Weights of a small transformer language model: vocabulary 8192, tied embeddings.
Each number is 128 + 32 x the weight over its row's rms, rounded and kept within 0 to 255. Layers, rows and columns count from 0. Numbers have three digits each. The size before them is the row's rms in percent of the matrix's.

# layer 10 MLP up, 512x128, rms 0.144, rows 291-399, columns 0-127
108:137147199097198150068102129075095166085144099171098152075124088169134151132083190108199124120114160104057127155149157100188131159136129166115138155059075117122114098121142183096131147104137072116122155195120116125137091165134122163138096099128096195156183144137155103175104146136112091171144123122132125142116131067146143117159152097151147190119143081135060144112123132094110124111136
098:091107186129091098073122156127128146099182125100070086124162094114154115092104126154109136102184150073142135140102192130141079130145075081135177130131188084195117150169173132132159061090102173118107133142153100152104191138115100120158108154132114128124145115125145201108150136131098113108127159167092135115123193152165066109134189156145106121117168119137109150153129084120089141189211
085:163100105129111131095135113097185128098120087123176068146160153112135136139085178086095201126093140128108182119088139153137115104149123109154138105085097158147053136130111150103129074094146171097125170104188160159139127128180194071109137104155142099123110174135105119165128134093122141169108096147105064134116147166081086156122062097159134192095116059078151134131121169075143129176172
098:117125132130105147123148157061065113159084137148132138138133131154105088134172150126103180192096162123116124144143167127156104138140146103126124110097153184090136095142189141104169123118136203087109164192171167179094153071115136078085051135099133148157105137097097151107080138124149052143154164131124117144165159153075098104080121096123125084130144146115095111169137186097115230133118
115:107119100183217152107046122185141121112093182157127191149190131122157167114167102120105102149076051087104122177083139133143178156116192152090195135122119122126139163141147146103137135165125102109152162167167148124153126162064075163173117103119157143095100075159130080101158128086096103119101115162147110144109147170062100136107101144141124143135112121129138159179108166126115150116100
122:038141200178124167105187150093131113135137090157090139020114085140092155135136124116138133169127118112126143153123126092113091158132101156126128112120100132138134089173135160118106107134068158133155124153185160165111130120087130012100147114159131208146107085110124114073181089163108148186177168138130114097114129162113144123171144149138124131141161113093105178122119128110120162158079
117:106104146171188156176133092087147156134159132069132172112126133111064135162098165145141095185103100071097108142160193151127119129135074116135059150115148081117121172066179143111115137193128168125123110150150143198128126131158056133130151108154132139093178077162122138158109074150221064133077132119135178127123088113118144156123101100114140107121141102141119160141152184109154151159157
101:149135183123134079157051138156120164158134070112073125177130118139105098116156131155101157070115163135131162122189103126102102113209146124114131117141126117169156101132149134108132158143093178134166106097157071178147116089107077108125157126127108099110082107136126169099138078123116081142177134106120071112163071156103164061172078116113195195152135152166107164154175119126170120088176
092:140160108056154144014092127170127111085165112131086185148106104126143110153056063155109096154084141145115091099136131102136121148129135163093168162091098104142136111125122140149123167124162065158167175141084128090070087207110127150107104088114122137194074140135133074118128125134174115148107078137093162141130113160097148107157120116146121173091136126130154115074143172151171078124100
096:120103130133160124044104135119127102088113122139109111086152091117113160082096159090139107130158109084128110198080112110157175173060121137143105129104107163137115127152046144129094174120134142048176122127206106159063159152187130129124127138114141155115140149153156164107108113032116150123155120132106113096088084132128114133067100144152086129155158153102055141154118098105081119181093
100:102120107107127134089194108106150091075173139122195169169131175140051116124134094172146135130062072119076111081161156140161198141215134142093152140121159100137150149152149161151165098122118158121159126159125160163112141070158146111145166117157108132090163117102149120164109146114118155093151112119129060160123149133162160107162134101134089144170094133164122138091159102181112103078034
100:089120127132116138133170150163091067092135125147183211131128126113133143139167068072098158153104097129074117097157123098174129138178205103168093141137113114156151127181169113089140100103115101137166115173076182098180132118141178140088146098165147137103099082101140080104163137082122119072154159130118088198132192179122116096093165112191158134145149123166142139132118140082092143149157
109:129135112182112079060157128099152105102181170154132104120073121116096137075072134143095118088148089084145177185141136167119102205155108110112141106141117144116088109136126096133184192136089115133131126132157163102067162079143088130165141100146181132161146140198081160117105106126090104114176101106101124133159116128150116127079092114117143121149192149229151197112098105125120115107099
103:078069126102131111167125141081123116119157120112133140172082104066100170076197071130114122161086191171104142103187093140135196161188145146170127145152122119162130101158147092040152108094127136156149151158162075100105091134153098088186124147132163114124121178138121092186085124096159096139129127114170138124114108112061150197138133173142088118170116151149119112135106116078137115122088
099:159132099139059091135096157109132107118148148099098171153133102182122068169132150162189137125148106159143083166123181148154109161134108152094152140117108103176153100103164180133110166188114183085085127169109180094092103167102064124130153132154147162160088074113097161135065146153180092150137178122153132132093140155153154126088118173105084120097181107068064112170173127130137102125162
107:128134140133115162100171133180141143156102084094139136085146158145125136155131102077199114137143171118109198116134098091190184117106158104115072093120151119128185152152142114078210163134103126137144105128172122117139162113199147136181168109112187116127097125108072110078118083106145117140068093108141133137086116199073064080126135144177163079138120092108121123169092136097132164168137
100:108146101155149129134081173071163121129072093177128120112220126140076104093141151156177119084136180132201179105137151140141145072085079084125177136133105075099140140126193113117109139133113132132075138121128121137114129135117133156160124135131122080181085202120118145198092076095130136142129067098091183121164138151116088140115159106096110077137105077172170154127072125132105107155135
091:096115152131110094175164177093182157076149161122146104131150163172091161076174168142136108091094133092156150165096132159171136127173119113053112141160142157139128142109148143128134105147151129164102145130155201134106183050150088167135129175111120116161123122095193111086170054121157148160106113139096078144156123159115162130127187119166170073099168122102170089067132092150133096115087
108:182089182131094170156142101113128088102178086134150138086134088042147137124119090105120161144126119100144145187153126151147106102198140130157103128115215122152153150131114150138104139145112129100094173095120132123091166071165131099131162109171150144116140068181158092167111140144108068120074066051083098148153130175119087079096151102089134158147132074100143144120099140120077138175114
097:117134101070172107093145163135087142129125196169143176122174110092100088090117118177079165185154159129121184122148137114065134086131098089165129112098123114068162110229075109123128185137159130134117154140130130115160180123114129150103157179123115132114113149147122121170086118167043109121144069097124113153168170133132081133106132126125153107164093127106222111084111144074129128119149
096:182132092124106110110142086095136174162111160139167159136140133166050132164123155125174096156144182099045171098127112116134137120122091193086182080140121092170139138170127149123155134126159138061077125093111155111073098127125112149124124086147155138090141089128080134133181114184101085096128082079148119143093123139113103138101091166063104131140198151103188132171074140105118174094119
108:127124082128110134078097090166153109143131119053095162147134141205110101080135115132177161138146167174092146192071102161127102130153149135133231110111119115107157185140106148104138153085071144124112161155095183103129102155138089121168141179082185175079113099169132118077166144163134124127168097095162082107143151146132180129110094127116096130119113098188095159165108178147117160120128
098:143109154144078170173061150134182141165157101193123156155132109153112175173125116139153092096057153093099144084121105157153123133099118127107119141098116120110170162146171080117154152142061100148175099104182151078166112114150095159080144139146100123202067051067113146128148141148104123082145102083161118172103135138190184122127090089139102100126123145127156150120169095159145126183137
099:123118086117202088167185142165116128062172151114144179105118090124124169178125118110172142193175163081122121100107146152155090193183106146160036137132146148109136114085139121109096137142099146060132129125169185073131068108072129120088116124102118131101157122128127109164128088110114127142164072088104134125147143077120143142148138147104146058081118089180129125194113139138141102151157
099:102148107120134165059176132146095164111112125112110174166049118212122130131147143085144203177152087144135098152103120125125189145072137118149106154095140113108126154122116149112174125103140139126118187146105133153189136103127151093179068111152135171079164186188100102129145167142122155169120144188127146132101098112085095127156119123112206151136143063183143136110112078120116141193140
109:155117103160167175131084154177092115103186177134136139129157104177112101130097146166129151102193087108126082168136148115177125132102125176145135128194168086132119120173136074138139086157154139212134186079154148090124151134120133149142126182145117124149148092172111183116129139183145096149101124150070108101134119145195094142085137162113124057104113085057151146188160142092151139109167
109:108131100179174182139149110099106100143130188123136134137087142114097130077177148113150110079118094143114156167090072160118167137166062107114183158067127111108161117135166126128157088158129102099095115110197151154129112170184109170150155052146135122141148110114145114144152108095082111089123143197136171096201131126143108136192107137096178153166094111112132132139096041163099176111105
093:096096150166133089055154125128212074104115149096124123116164179113125161064167124141108107191069178137121142160104141108094150159137109105103152080082133087090086147115120174153175141115158095119060109128113162103112129148156152148107179115155122133152164091167224128151173139134121137128167126135051094089140142108115092142094116130132072148129086059189116091115124149127136128134107
105:065093136159168076127152159158136168120142092115108159162118105161201188107166160139158165136136114152081135132115141169122128162156102087108183095111104114120147123104153081110174121129167126120068178125117153075160077086121070134119059120102110112127121139186106123127156123157143066132065106131141151122134140132156069114199055091120082148117132195110138092171187114100097133137162
100:116128121176120113072140161090135141110121145095125136141206122099078151062162165122116161099145101082135099142168151124132127145109149094160098188113138161140154099105127148142171113142143165106182149141098082138152126116151069133081100156103059107114103152183171108049112129105082131116102118135131103113105090187192209144116167220086141190158144153131107095143139128079138157146141
089:075124159074104080103225118089106093133125109140134146133089138155162094074141137160120122115121104088125083148173154077107171137124098089131109109100146117201102192140128183154117170160163109161145098123147196143084096069098114092155086078133047135114097148132153132108117160179167141094130146100165107093113169102181143175133122146104122100174087150148175130155091127151131155127170
103:136127110134184130134174137122143107136177120107111139165110104147066121083122105201103055175142117108115149105152126146041152129131110221130150100168182138104165162070113124134098122142100141165143159131165197101133122087117111069115104117108075124125037111104156128139126153096151124108110140131085105191141170109103162122154087135091128079104129145155102166208169137118129137130181
091:104161201120142066078165108175109137142084160114104138172178104181089113177132133150108142107129133122110105118106173106148189148143126100125118125034135102135095109131123139105151149129149087192120079133138205148074158100117187139135172065130124189118114142137122121102090129063149163153129121104125119111157062144107134140145135088148148158134153085121209166080107087137143168164085
104:135124119073076150136140135140113064138118144113118172155135103109083177111166149116119139112138106138082185083156156141147163079110155092163066074147126140131147127163179104186056121108100113113156197120151141143098094082126102084162116171098091147139111115065092149147107074104123138139162146125168146121138139192105076121102143129104107100176126073128131163130167197110114129208200
103:160155150076206128151123149153122123132138126093129139098112163097152136117123076118123134129145101011131124050134158130076086136051128157154158078104129117127105077062070179112026173126131120080116059120128121150168084122060146126138113146130099112150109175108109115163100121116118173116114125154140088138083171130152148087110146127114143145163127139152156107095163124154117166152147
099:064090140133173095077194144183157141162168079126168134075127125079140154194132188143124099109114104110080168112153129086158097127133096101102170084157089131102134146132130147161182141157076111078143158139110127090094078141090096109160154127093190128111076111107126162171131164060114089131107145098109169074127156120152148108100133202099096147169129128140167093138095108096138136168087
097:111124158150138117088145109129153118103130134134135142157178131154075151162176097147061130145114141167097145109176162149148083138133148131110132109034094163129161114157128117067095102109096124184176168108139140135121113148151144109099182179137118186048041096101106149145105168174203149173143141122086157114106120178086114145157117179065085129165102157163139150076146146103130110159115
111:191148127091176067113184120123112084190139122045112166154167159135088199141144123111146078070093118105104142161119102120135114063207163117099177111146088131109116092089139171116130092104144092158102119115170130126156142093184171132186152113174153160139108134098125090163099101161201107112134068157147125147133125177117118114178176136133106163144124107143139159137114180115131112165135
089:145069116144121106134175113155089140151151196169108136188132097166103129147123132176147158072099094104129168095121160105169145186142118128182078145095151040102094147068161124072162074150108184151118145117132126139140158132178201131162143139138109100172115208133093137180141132091159181112122106115163103065081147113124129158100116106129146154118093126119175133114064120095098102121130
102:097120188084108174202187175144127166174153118113148101120081087135088068155131093168139122146098126159168128151173114170106160194153091143065077119136127121134088122145168161114128133140168104079174124127128143091116145161164121116130074112157122117164097111183158121124169127151078164124136127144161142142141131200155163116126119135147140115185160081082186137071107113124145177067187
096:115108146120150154154102117120159167177063153127165198104034138180138162106127156116115158143170097159114110135181130150163120138127137158112205099092090127141114105140156142150181112156103153158074139112158144126099165105140136101134165150097105108119117160198074079086157130078163199167167125169118092148080211097154153126113148134143126140111153079067142127151102117138128171167094
101:179085161115149079170103129059114148130117141141137148093116185136095077130167137116108162149112162117141173152108124109080131152111108164110066157137089177125092103201122120166070077093101157110177150105156194118111126152161137103151146116129104138118136137177143120117126126091106151032103188107151111108081203172149135056176162111135135108116124161161136102116132108092190129095176
098:123131135107099161113143132132092138124139077134167181054110107123163123101138149080129119081152177151178083142157161121154107110094135058089164137130129167105098102099102126171107151093159113112123182157193108083102146100145080125084107106141192125099139093177080150133138143151038117190163141141140075048168143157197154108179149150139112111121175129108090117146139077144127164132137
098:101125130141051088084116076160152139158096114107104120120145106132135138154116196129074104156121127109144157109137164178099139070127089088145202132089119062116157120108112107098177155141082184159152144144116130083197123152176052140105101095130102139118104122100168181208150112106104137143066133147155162142104109144128110100151088163138106197129135114150071129090098161182147147101101
111:137123098131107075097078102095102126134123090168168138136164169145168127079192103194091128079163079128110117112106160167171109173123139098121132160152142126122124102208115163124172150147082140182094203126119131138148090177189136146150140129088162137161169122177148115173078150095134110071163159160093124123110120129166095087092150112172144107172102162153168085087136187120154134106077
106:092097104092184140151150092115144131160150129159115155111107096113103127136147155156098068216116122132143128146111146151152076115113158101097094140109161115141091155150068150203135081075132114169104095049084145116136116099098112174128197160154121112124121161160124081045111152113144090156126101101065056108084103102118107107069148091162118162106120128114141098155200117131092158143152
101:106085148097127144140090080107217080127121113117124118131119113150095130158141099123156118145181169103175188145084132180124112085073127135114154157150119134139113164116057152137135153133192069169142162119105088145113202124098171042171103131115159100128068119152105108114097114123186158112188073124134168155104142179102104139134108124111107101133141177105129171070118058146141103126094
086:098134098131226093151166163057125130140070173162137125112122113184152121092145120134061131116125113144117122107108126110097102129148127134087227164120101082106110131161165079117164094075169168131141071154124178065099098111155091116158150145138148122094142145181098104160118089114111117182112117165103121134149142090167106157103136061202122061141121146093143156099111094144141158153134
094:094088120118154147113144146107104134128161090172185148122101152108194165084076085045113121224134147049126160162093186140113121135143108142092144104131163117108143088130147109126109170150141119119130146090130166107109122126044134119181128124150081102088128154128131112132150116151110139147079141137116139154063102152089140152008146169117104117173107103109168103115117160129140090188133
096:123104076126151123116118132079150083150128123099119096172112145155071115151118131115084194145138125068080153108175140113148112111058184063141164157133104131092149107152164110139138123080146172136106170090205107131150171115146140108095129121126041086113160101130107101127098150118117140185120096212137118139172133161106125137154053175113121146109174054113202149141113142080137135142113
097:126135130135143103074168135112147092123075127141094113167149086112093131159149146190084111134122149101132129180164068120131124072103117116127133086157140052161098139048089148171139129094135119173153166106131118098136147066185089143131101140183103135201122131087152085085071078128153105152140082128088124174098133208135127147126089084099155134143093106134180189126106173107129106140168
100:078121133094107153101166133132086062075128144194143121140114126105108129119117131136115129134145093140100111092068145125128054151170114117170182150147132131164177115131143125102164112132098086165116153135092140037171164036104071142121095112151124153133125172165126086117113131133091162232081178148175115136162142127143134087145125160131170093166177120144131094145139157175149103189108
098:163077122102175080139134125136138150074117190127093124128141113151139167159112091123172103096143150117157119131124082151149097080120155134036147171127135107147165161134139167109121130132147168109170148149076158188115090116083088161144204102176109120168149065176150094093089029119155127128094103079104138206098101089140160172130142137113141121135140104175083107129181109145133100125120
088:074173126129095121154108149070159093117090095145153157095157115123151099158083160111151056081118138078133078148126086126145111145124113124148110158142110084157130090151103118090163127200159167078202091138141138206176138108133161125107115083155165175160148110147075121108105099102105141142181063077142150122138205118139104079165193145139084146157141114106180132123082140133164146130139
103:100133133123166137125089121135091107113118155078148107168105093087073170099116131100076148141091110141178080098194109170106092104066152117119088098121135151070151135156110146170095138069113128142159171130195160115075155112072061141125182133111140108217090134106109101124181090072141111095119143099149180113162182143129167100095111132154133059166132111131108159088120138127097145160099
109:117107156117136141100135072150119138109201126155083166094130107136100149108089119156147155157083142120144223149104100142139141094146154076137151134126125126096159173208104106075125117137178166158180150155135120174126109139098142085157113215156086167156089102155113151110155115151141145148149172114136160178159065132177069112208156095079115113120141118123114103085127140155186095133085
105:182143115127164104109112158130151161144138147115098148142193115123133161103117106139113116124141118079115130133159109189107109149110189138147113101138133195089109098170145133148152083172120018177189111092105175153157137108131084129152125123138163081129138145079157082172100146105132089191210096122132105048085142177164142127097116123147115157151152089127207129133098151127145194119102
092:137105159139161142102106121170128136136105094111160106165166140095192127100104172081057160157099072154115151196127146097087106178211094073152156081107156122135093091178146137166117147156121125166143185122138146092072192119140132147150127059157154113141100123188151146064119057128149123108139168163104141096161127155145133150198078109081112153093134138113144095156130132157131097139122
108:094131118132124115116163090078178096121048095133133088187100138103121138102113163178116131097065160134146134164124081070182131162118111172152115131088143125143137056179088146163162104117065130174133190075129177121100126132174116143152193106149127204132100087099148168139149125109129069163092175132115128150161105123082180122127159106167065099135138146098121154105157121124109140088166
103:104149156101149122130179123140109154155097135043105145123121101174154141112156195081103165093100144159118162102133056114151125034102155160089079162097135132105150090123093129174162102195132091111164155111159163091070163113129169102154131147124090136138091188119130117118158125134178138163055099118150091117068057142144126147109135125123090141050128139112146114116114116096148135155186
085:086129167090132115116115071178113127113157099077114131120108142118225118097102103101167188062136134141094136168113081139151153125133069140115122133115155121100110116150097160172075116112128142113160134133104199098093147085129136096129085086131109124095135141125161179183072120181134139185084139083102152144088080114140156151135177137136096192144077147139159091147185191097161083158154
079:134112157103162089085175110082139105175160073124106160103125091143084129101095154141106140144174121130094170129113115082109142061073084133120129089125141121188184070172145165189125117115095092153121152119122142076174198153206153093192107081131111138143145168168139092141152149148137116134089156179157139174153143124064163155154147124103103160095148119183111136125121118145176148084171
092:124134103138148139126189115105146161133109093129129090156067115109148159097062168117157152095113079095179121141149149129142118130086185102128145040157118075157115117159158130139153163163131129172100179152134135138165125155125113175191157118150230137108167140097073098139177128146069102111146140116063101076107137070117131072122145100205201096122143151121151104110135136116139158110119
097:120106095199118075132085134126192113127093108138159091142082077156110078092162156130137180099090155107135141131163120127138124181104116110082123178109072079123161198161153111127129131179128129099130110153124122183181161102170084085180165122122112088107166155107081151116124136139168115133119124120137097154166140075128116107063161149222139138143160096083169135134147104142073061128159
099:076127136166127158072148126110098159128176148116170134156119142104167149125148130124141118135161088136095175168108089149122107147164144120101164133054133122151134108153140143128107071139107147143184103150204108146159148182131086145156122131125056143143048086111145142185135066203152098095087112114165145148143122160117228104112101152123036143194102138140140126145097129119101176138129
097:133055158093096097034125142095154144131132060125177081097143079152132116147117189153112174111149105142211136141090125101147123080152142147122106149104206159181140115137115146107137118128081137094152165122102138126128191060110069134075075117119162169149075115146099170084107106118123137142128159150131097138094176166120124183151088133153127090105113142132192120146126121182141130160157
106:073115135126140108143117157156116160139128130099112099141109185149105097126167163116041175201150147188135182137117038149162124173088143149107144086127099094096173137109153161125119136165058111144128148135137110107132167139131166090178120147139132067127093083146094147051177154148153082135141148141153094055173116136105106165105137154171136144125085171121114106106127108122196152189141
109:185076160173138092125139140147073082195150179092167120137076149089126137159110148161169156140084130117119110092160151128106182147132140140075154069113107176126121075112084192172172068111103150152154108119107137111063146088110079119181155161135146133172145143129165101137115160120124158154172077109103115132090113157178066103123108150139169212136149127090120174113148132138137177133149
094:114117150130164106101124114163062148111127102113103138133147141096120110161119151149107139169109114163098117112207159144154110157098141148092142090125135088120124124130174144046112113072158076193103120200162183105112181156196119127131123078177143096088151107138129080174171117078086107137124112157152095086066119191166148145098138106118144132149108096146114126082154151142043138106061
101:109119153130092076161117111122116122098054152121144140171167144100147179070097151127089175121060137118143168128161127140119101131155120094121111108130111106118137142148117138113165115086083178151205185107149127156170179117137128090161159202144076072159177131172146089079139131109132135151102111182093137155172189069135125131108108054147136098066176104139066079113151128157135107141126
113:139148179110149134100168187212170144145151106105146128150134143170109145113159164139151184111149139113131181091166083132115129162114121137124118151098073057192085189122185165124098155102124140152147159095088195148092134119160143103099094156136075126078053142120093143102118144143160100105122110123113014101138150137161163158136146117100153114137142075124136190097140141127108104082105
099:157076046084152137119123116101120123124093154090144096143112102183117151132137105132189120126152082081125129153140137151126128109101135121125102135028116042128122178120152102140085164110097094177187157105113157100159133114098127168156088165181119179141097159083150146177109146072144150152127051150128190173144160130073175194142108156116121132133118149151120162103103110130071146093116
078:056138106148103110087088134131113114078063111123147193091090121067151095149210116135149157076131102060120154066068132121131104169133121170087146095139117086162131105122101170109075109163188171174092133145160141157112147126143173110139181162165112113124090099151110117139080137097110191087124148138089112128160071179107101168125139130117135077131111105124105092091138157148107145145181
104:170126157095096146139181167175133132100107145129143140103123111121119124096165204131109106150144191163135163149140124160115110111120144169150118086138138127148113164155128069088168165198190119113188170053124097070158199076186137104144101168141166140186062174132132058120156130167101080154158144136132149144134120182089115177140123145142108117092116142151164093118117134103160097088157
115:103103137102119124128158112120113140112107150159120143142138141178090144088133214176140151078137174111150118059144161115109119133160145138138126108184119169166141151157108139145148123108074062105139161150155190124093097093120105137084117139111165133161129112134138095075160058095123017194065073139079080142193115124108098122078103126149116125118184108141131107113105132156132079188134
092:130086150079151117147108155134116125112190124114150118144094086164143123147173089159092155132129113121146124118151117064152150110163149174122169125106096166157191113128152149120135097156080078139194155079206113113213118045115106089125158164059121112123149154152126054097079114104137106177134167116176129070142121157141133107098136149180148108125133103194177119165123106185111115115116
095:087105161102192145122126083150090182137144113149130148083107074082070098145068117180123080205146167154100177134073146122111104126104066070105199140114164084154113117137140151156141135140180123097121136083113146110125079130093111153105117108187161168164137141106170136095129117112120120121120109103159135167052117112111119120105117094115188118095117094164176143168123136098156177170194
111:103119137147155157112131100130113123118139130090140157169138092124108109077184142128105130132165151087115107118137106163099123173122146092127103168127125173137197183098107220101138171129154142143163133151096136170184117142097137081127135098151077117136180111095167181161142110135127099084119120051129080106182153089203093092097122180139069161068125149123067098092133122118187155063119
097:147117093144133190106160108099141125116057133066192176092169098121152119104168107133183172141153122123148123105095145093154187175149176151080109139119128153142123145130188130114124122138160101192131122075137127091123179142182141083079075107134094105172148183133116099139096154171112112092115080155143157152113131113157193121126159168125102155106180144177136049128167134092136192151094
099:101101062093111058133071146149093137095109094135121128203170161146183124050192162130155139144168133108104124100132138122122171098096136155110163077168107163130123105134176115117110138122139109132130126131180101116079156073164119170102172133073095109108145071119152082123109170102098084167121100188092130166114115150100129100104136156135069100120140156110157119117188097029121149111121
101:152126162103133092119127145077164155191099104110031139149162135102115128195164152170117123165116146113100126133146063172155126126113095169098143057146140156129118159097170111139138193166183172206085196143126161119150092096177100165110123128133128088116112114129164156153109089084054128129115099136103077119079171137134101150124168117130150063145163151112094086135116145094123153115161
113:113077143092182166095113123084099134130135127131102097108170082132137110152131182132167101187133147111120129054055092149109101140187151183153146091120144122118149116129156146133151164129172132186112132157146109119237108117108147125105130137149118127087062088140109152135138121135073062126080134133091121118161070088091115164185123135075115132128103156096090165111147121107043173152164
095:121126138170189168112110112138138127078163140115110156131146166133074127150067080123121192135110170125110132117127094155157097084104121134125107107093114103125175101132114103090107123121115178100129144123127063133056119105087129125099115150182163178138143194115141145136136142111131079156191191190134129129163090095064148110116088226113089097192148119153133178097108149048118152150146
106:122074159155154076056126136135112193094119150185134180178107159095165140179104106144136139089125170146063118105092140111147177118106088092159125128120077148115125129125160125124124152148164149142137130134067150087061202146097148118131162075125152155121084135194101105121153070108037092088137139116101183109128159125172150170165122159090130145085166126128101156157071120096149133128127
095:108098079149099109114156088113138181119163116167151134152109143143125150140139129083155180095108151162129107109037145118139164161081086144190133106153153132079140083144121181098158152146137172119129160197091159145140113165144137034145163099157120101121085135114159086181207121158174139193158141140141149149087101178170097152121114088043133086116150096124142165156134143146144151145125
095:105140147125120201149173076142145153142129168059170161113112162127162091123114042088142131084145128116104142118121093149117142114063144171103145122131106150141110087092114186095125106041090120139129092168118162112149090147153124156165163108144085122115119133154157156137167094148111106130076085133120148080116068124115113137124192111122111138233103112142172144091163178095155118210129
096:100142136082081168144145123089145058141110117069117158074135080167137122120143145060155105127162136119154158103151156172143137151117099124195078181145134071084161146145139148180080142196122095083116124099146082080106129078075121130168156169139123132121144122111148153137082169147170195170112079129113099144106082114080092101060147132112121053107096141118117103095130165117124152141089
104:140158076101174117172137094109128118087136104142109151163174133142217131126172157142174158147116097105122129087133163156162073153087155213127109111105120114106169131112077145108127114163117137102136163097140130100141198121179077125178124098100183101100114132097115098126105166114130092144161099114110139133120124145097140163177163152137064161076120048140047159141085089119072105071123
114:133106139131134125147174167107114087157176087191086120193118122098098134119094194106118093085118091100083142125173125183154168174118126131146161134116127095129125108121134156121139035107148153093133116101098152119100144087103130121164108092146129151095122151084139141092142211109158134183122100149123139185179202172126133116136098102150076120115158187119126134114117101029057084131122
102:131142171148127077165141172120127164131116125140091129137086137173098189077151151225115099110156209160104102179150174150105166103105151143116129199073093098134170172192152128125136156154194153147122147131131146150126157124147108132115083146167104143133152087127153138084137164109081088160142119112122169101117129119099159109174153161175140076192133093129162159124205077157161117138123
095:146107098189157157113145116129121157157116120140094171092189132138118104103089156140095097145147192064122159127162120213113155130125170147113135144058099089128076087106143207108134125149073100146093114136139146166142053123153171118154129107174142165148150147119141073132045103133120077163179166069141153089076106146128107136144153099122136144104120078107183109156124087087149157104127
099:143134085139143098133110102166119114124149129147150177149056137116084192133157155086103126138098155117134136147100156139158098090146145121100142165126167074039171131100182134161185106190115170190084102191103155124134165149146103099161180130116093168137122170123133156145141118121173104128110090103142149120141135087133104145149144120111154152104148149129255192116153113162199108159129
109:155097153042106090091156178111105176104135096092109107087147118139059109133105103140088133124144134152095159143118125114108166162046144092077125166132070127184153096121119200124170128094097064138179129086164139136077164108150178095163168092105114148138113100161126162168123130171125119182115095182143140155083135104139204132139146119072128074151112086146109131166149150135095155121114
104:078129090079123109106120142180112099178167158173191079160123171171101080151180119108140043141063134118133176121118160068178123155098133123093104133142127170095149158170161133103110104146161160118114172172122140136106180071146141097122141118095096104150148126142155090183137096148101117152161123165104107069164144118105142143130159086111102074110095135179121145118164100206182111080140
110:120099191156159169133115144112105162083131084205162166184109133139142151168134118196109112130079114100142064156130150112132116185183104130119071146118118119135137125114116147105148148117139201065153137168178142147187145170142105042190100108141139135174137128110089142108096136049096143154115107108105139117154122104132113146167084112100086145038115101131107118169108176118156116125093
098:169117078139138092113151079136110108112124185133119153126144104170153101129149171166106105132151079122104173148164103123147061131125146108095156160096154133080078102086115106139140096114082173160148118089155124147116153071047140100187131127135119151099155141149079074173137131102131151148118129205088167080132125169158047125124121094161132140164194124129165125200134107080161192133083
097:132109116109161128148105131190078163143127080134109183119130137126113233097099161125163132177179099134067122195142145091166169067153139121131086177166158106165127122063152126117162106084139098085127168150113133098124118069054112089143171145177163117148131133165113155127124164163096084134081134157102126126149159145172163093076156122093157114113135144138094119088188131096102101154165
095:169102154183117126125153113127083172165117116116146139201159122110124138100135118114177180142159140115091217180095146111158143103111122189126124131173135066135092088053103132090087124091125171096162174062103104078121126123094116106120100124159081179195134066111099170150084127085134153096174162116153150089131138120154145188133155150084111112144112138175174144113107098114175104129123
093:056090096124084089146177092141199152126107117096136136151138109129113130132114143107111072123139119081148136126146148081146103105142137111102133065147186070110130128142144106121150145112138199096119131115148123136150112117136063113164180121098092206170178125148118129110147107098159088184161056100071127135148137171071140139184124163189108165116140148161151077159105134108078188157064
106:099115132153125178102163128191164130176096148114131117122072109181159111171115103151153113134114126100142116068091179130105088149209107168160104169124145091088131196132159166128116130105095088100127171131100110084141140129096100180108117150122124083175143135134142131151113125123139163044124104076088111102133074130111133121106189110087126183240156105165116125093148112113133145173070
101:079099096111084166156132180152158161110191111062141155102183155117116101101185107125104140115075144200141171147086140093155174133106085113103076127148173080173145150102153128168148100160066160103120187099151165143104096111087094090119097120105111111149057139149111138144137148083101134105057158133136142117127152156139180104161117150060130172085136149063138130164125153148131116087103
110:190089150160161160114097114081137109096134115169108167127144129137114086108172185183117104201190061101046114155105184108164073146128076139146055135090102106148089148171124099123115120125150107137187135098174167176154104111119125100116080179110122126167163081125105133158164066084167127092091133120104156102154141143111136149138134135133104086136126165131122089116137113088185109122079
094:142104153141147155167165091138132165119123162108172079112174066095177110124127115166110103159109176185061206115118114155177133142088111216131165086152090117160119137077108162064156142116061153138109141165166086083115120126180113150135139113124150162150136119098150119173114132143113144154135112109142115138102142054158133076198145157094092140105165085144136166143097102153080164167153
088:186125159105201161090087172107124123149130074140117137199121171095123127166124061172075163135139165112113174153101110108099148116094123142176187128130107131081094151175110167134163139132079160074105108081136134131143150111198150161113128152096107154092149107122140128112069128150190105136180084147120151085064110144139134087145141083125133083196162134117145075090097144121164151182133
103:105069065145151121181163156122083151117139108079122129153156117126102160152185113132162128103097152141074140105136156156092088114144118086102121213100107145106159192150153107112134078175105164114162151163171089140097134175101167166148119131134199139125160094162057150043112111139148137142121119159140080153113058179166135155162122150111119134096140146152092113121152097043101141090120
103:091075109151158150159102119049118099117126108151162122111132133190102169113147120114166157126132096140120143123068176088141110159099098047122121143143067145105164144110135156093134179094065116077072163142155169115172165122143119119177108141149115139123072131124116178158124126109150122101164174100133143129167171170085106136054151117143131083107121074108119049076136118144069160073166
095:133127178115072137116120126135105111129128122081169135164128110146101140179143104171061164128103177116128132108145126108104213162129124161090116145099079123163154164143197122053123107120142159174191141163178077104140102123143142080161181065086140124129099125103127155157094146115074125147152091132154168103162194169064108101173105176150117158123063123144113098103124108189094120095143
098:131118140167186111163131160092160161174155080105077167129087090124114130088113099107100073110121137168116139139097214152109145110091087145153121163110135111124140122129121121154116129201088171096106123187081149172157141118079085121161097124137106197135108103154136117121158038087111118135145079128156086121145142057077083149079071155099110156119112096122073113077128148100130125186140
102:128108119120167121127104126104202123154115135100110129198138093138115129144138163130107096171150081113182122112129157111181172093156073081078166122113115090147074190104107084131143188093143118157150137179107160085120067169090084124133122158114184127131089118114127065129162128162122060126163119142123151067133125133171112126125125166130119101144099082076110083116178224114067111114116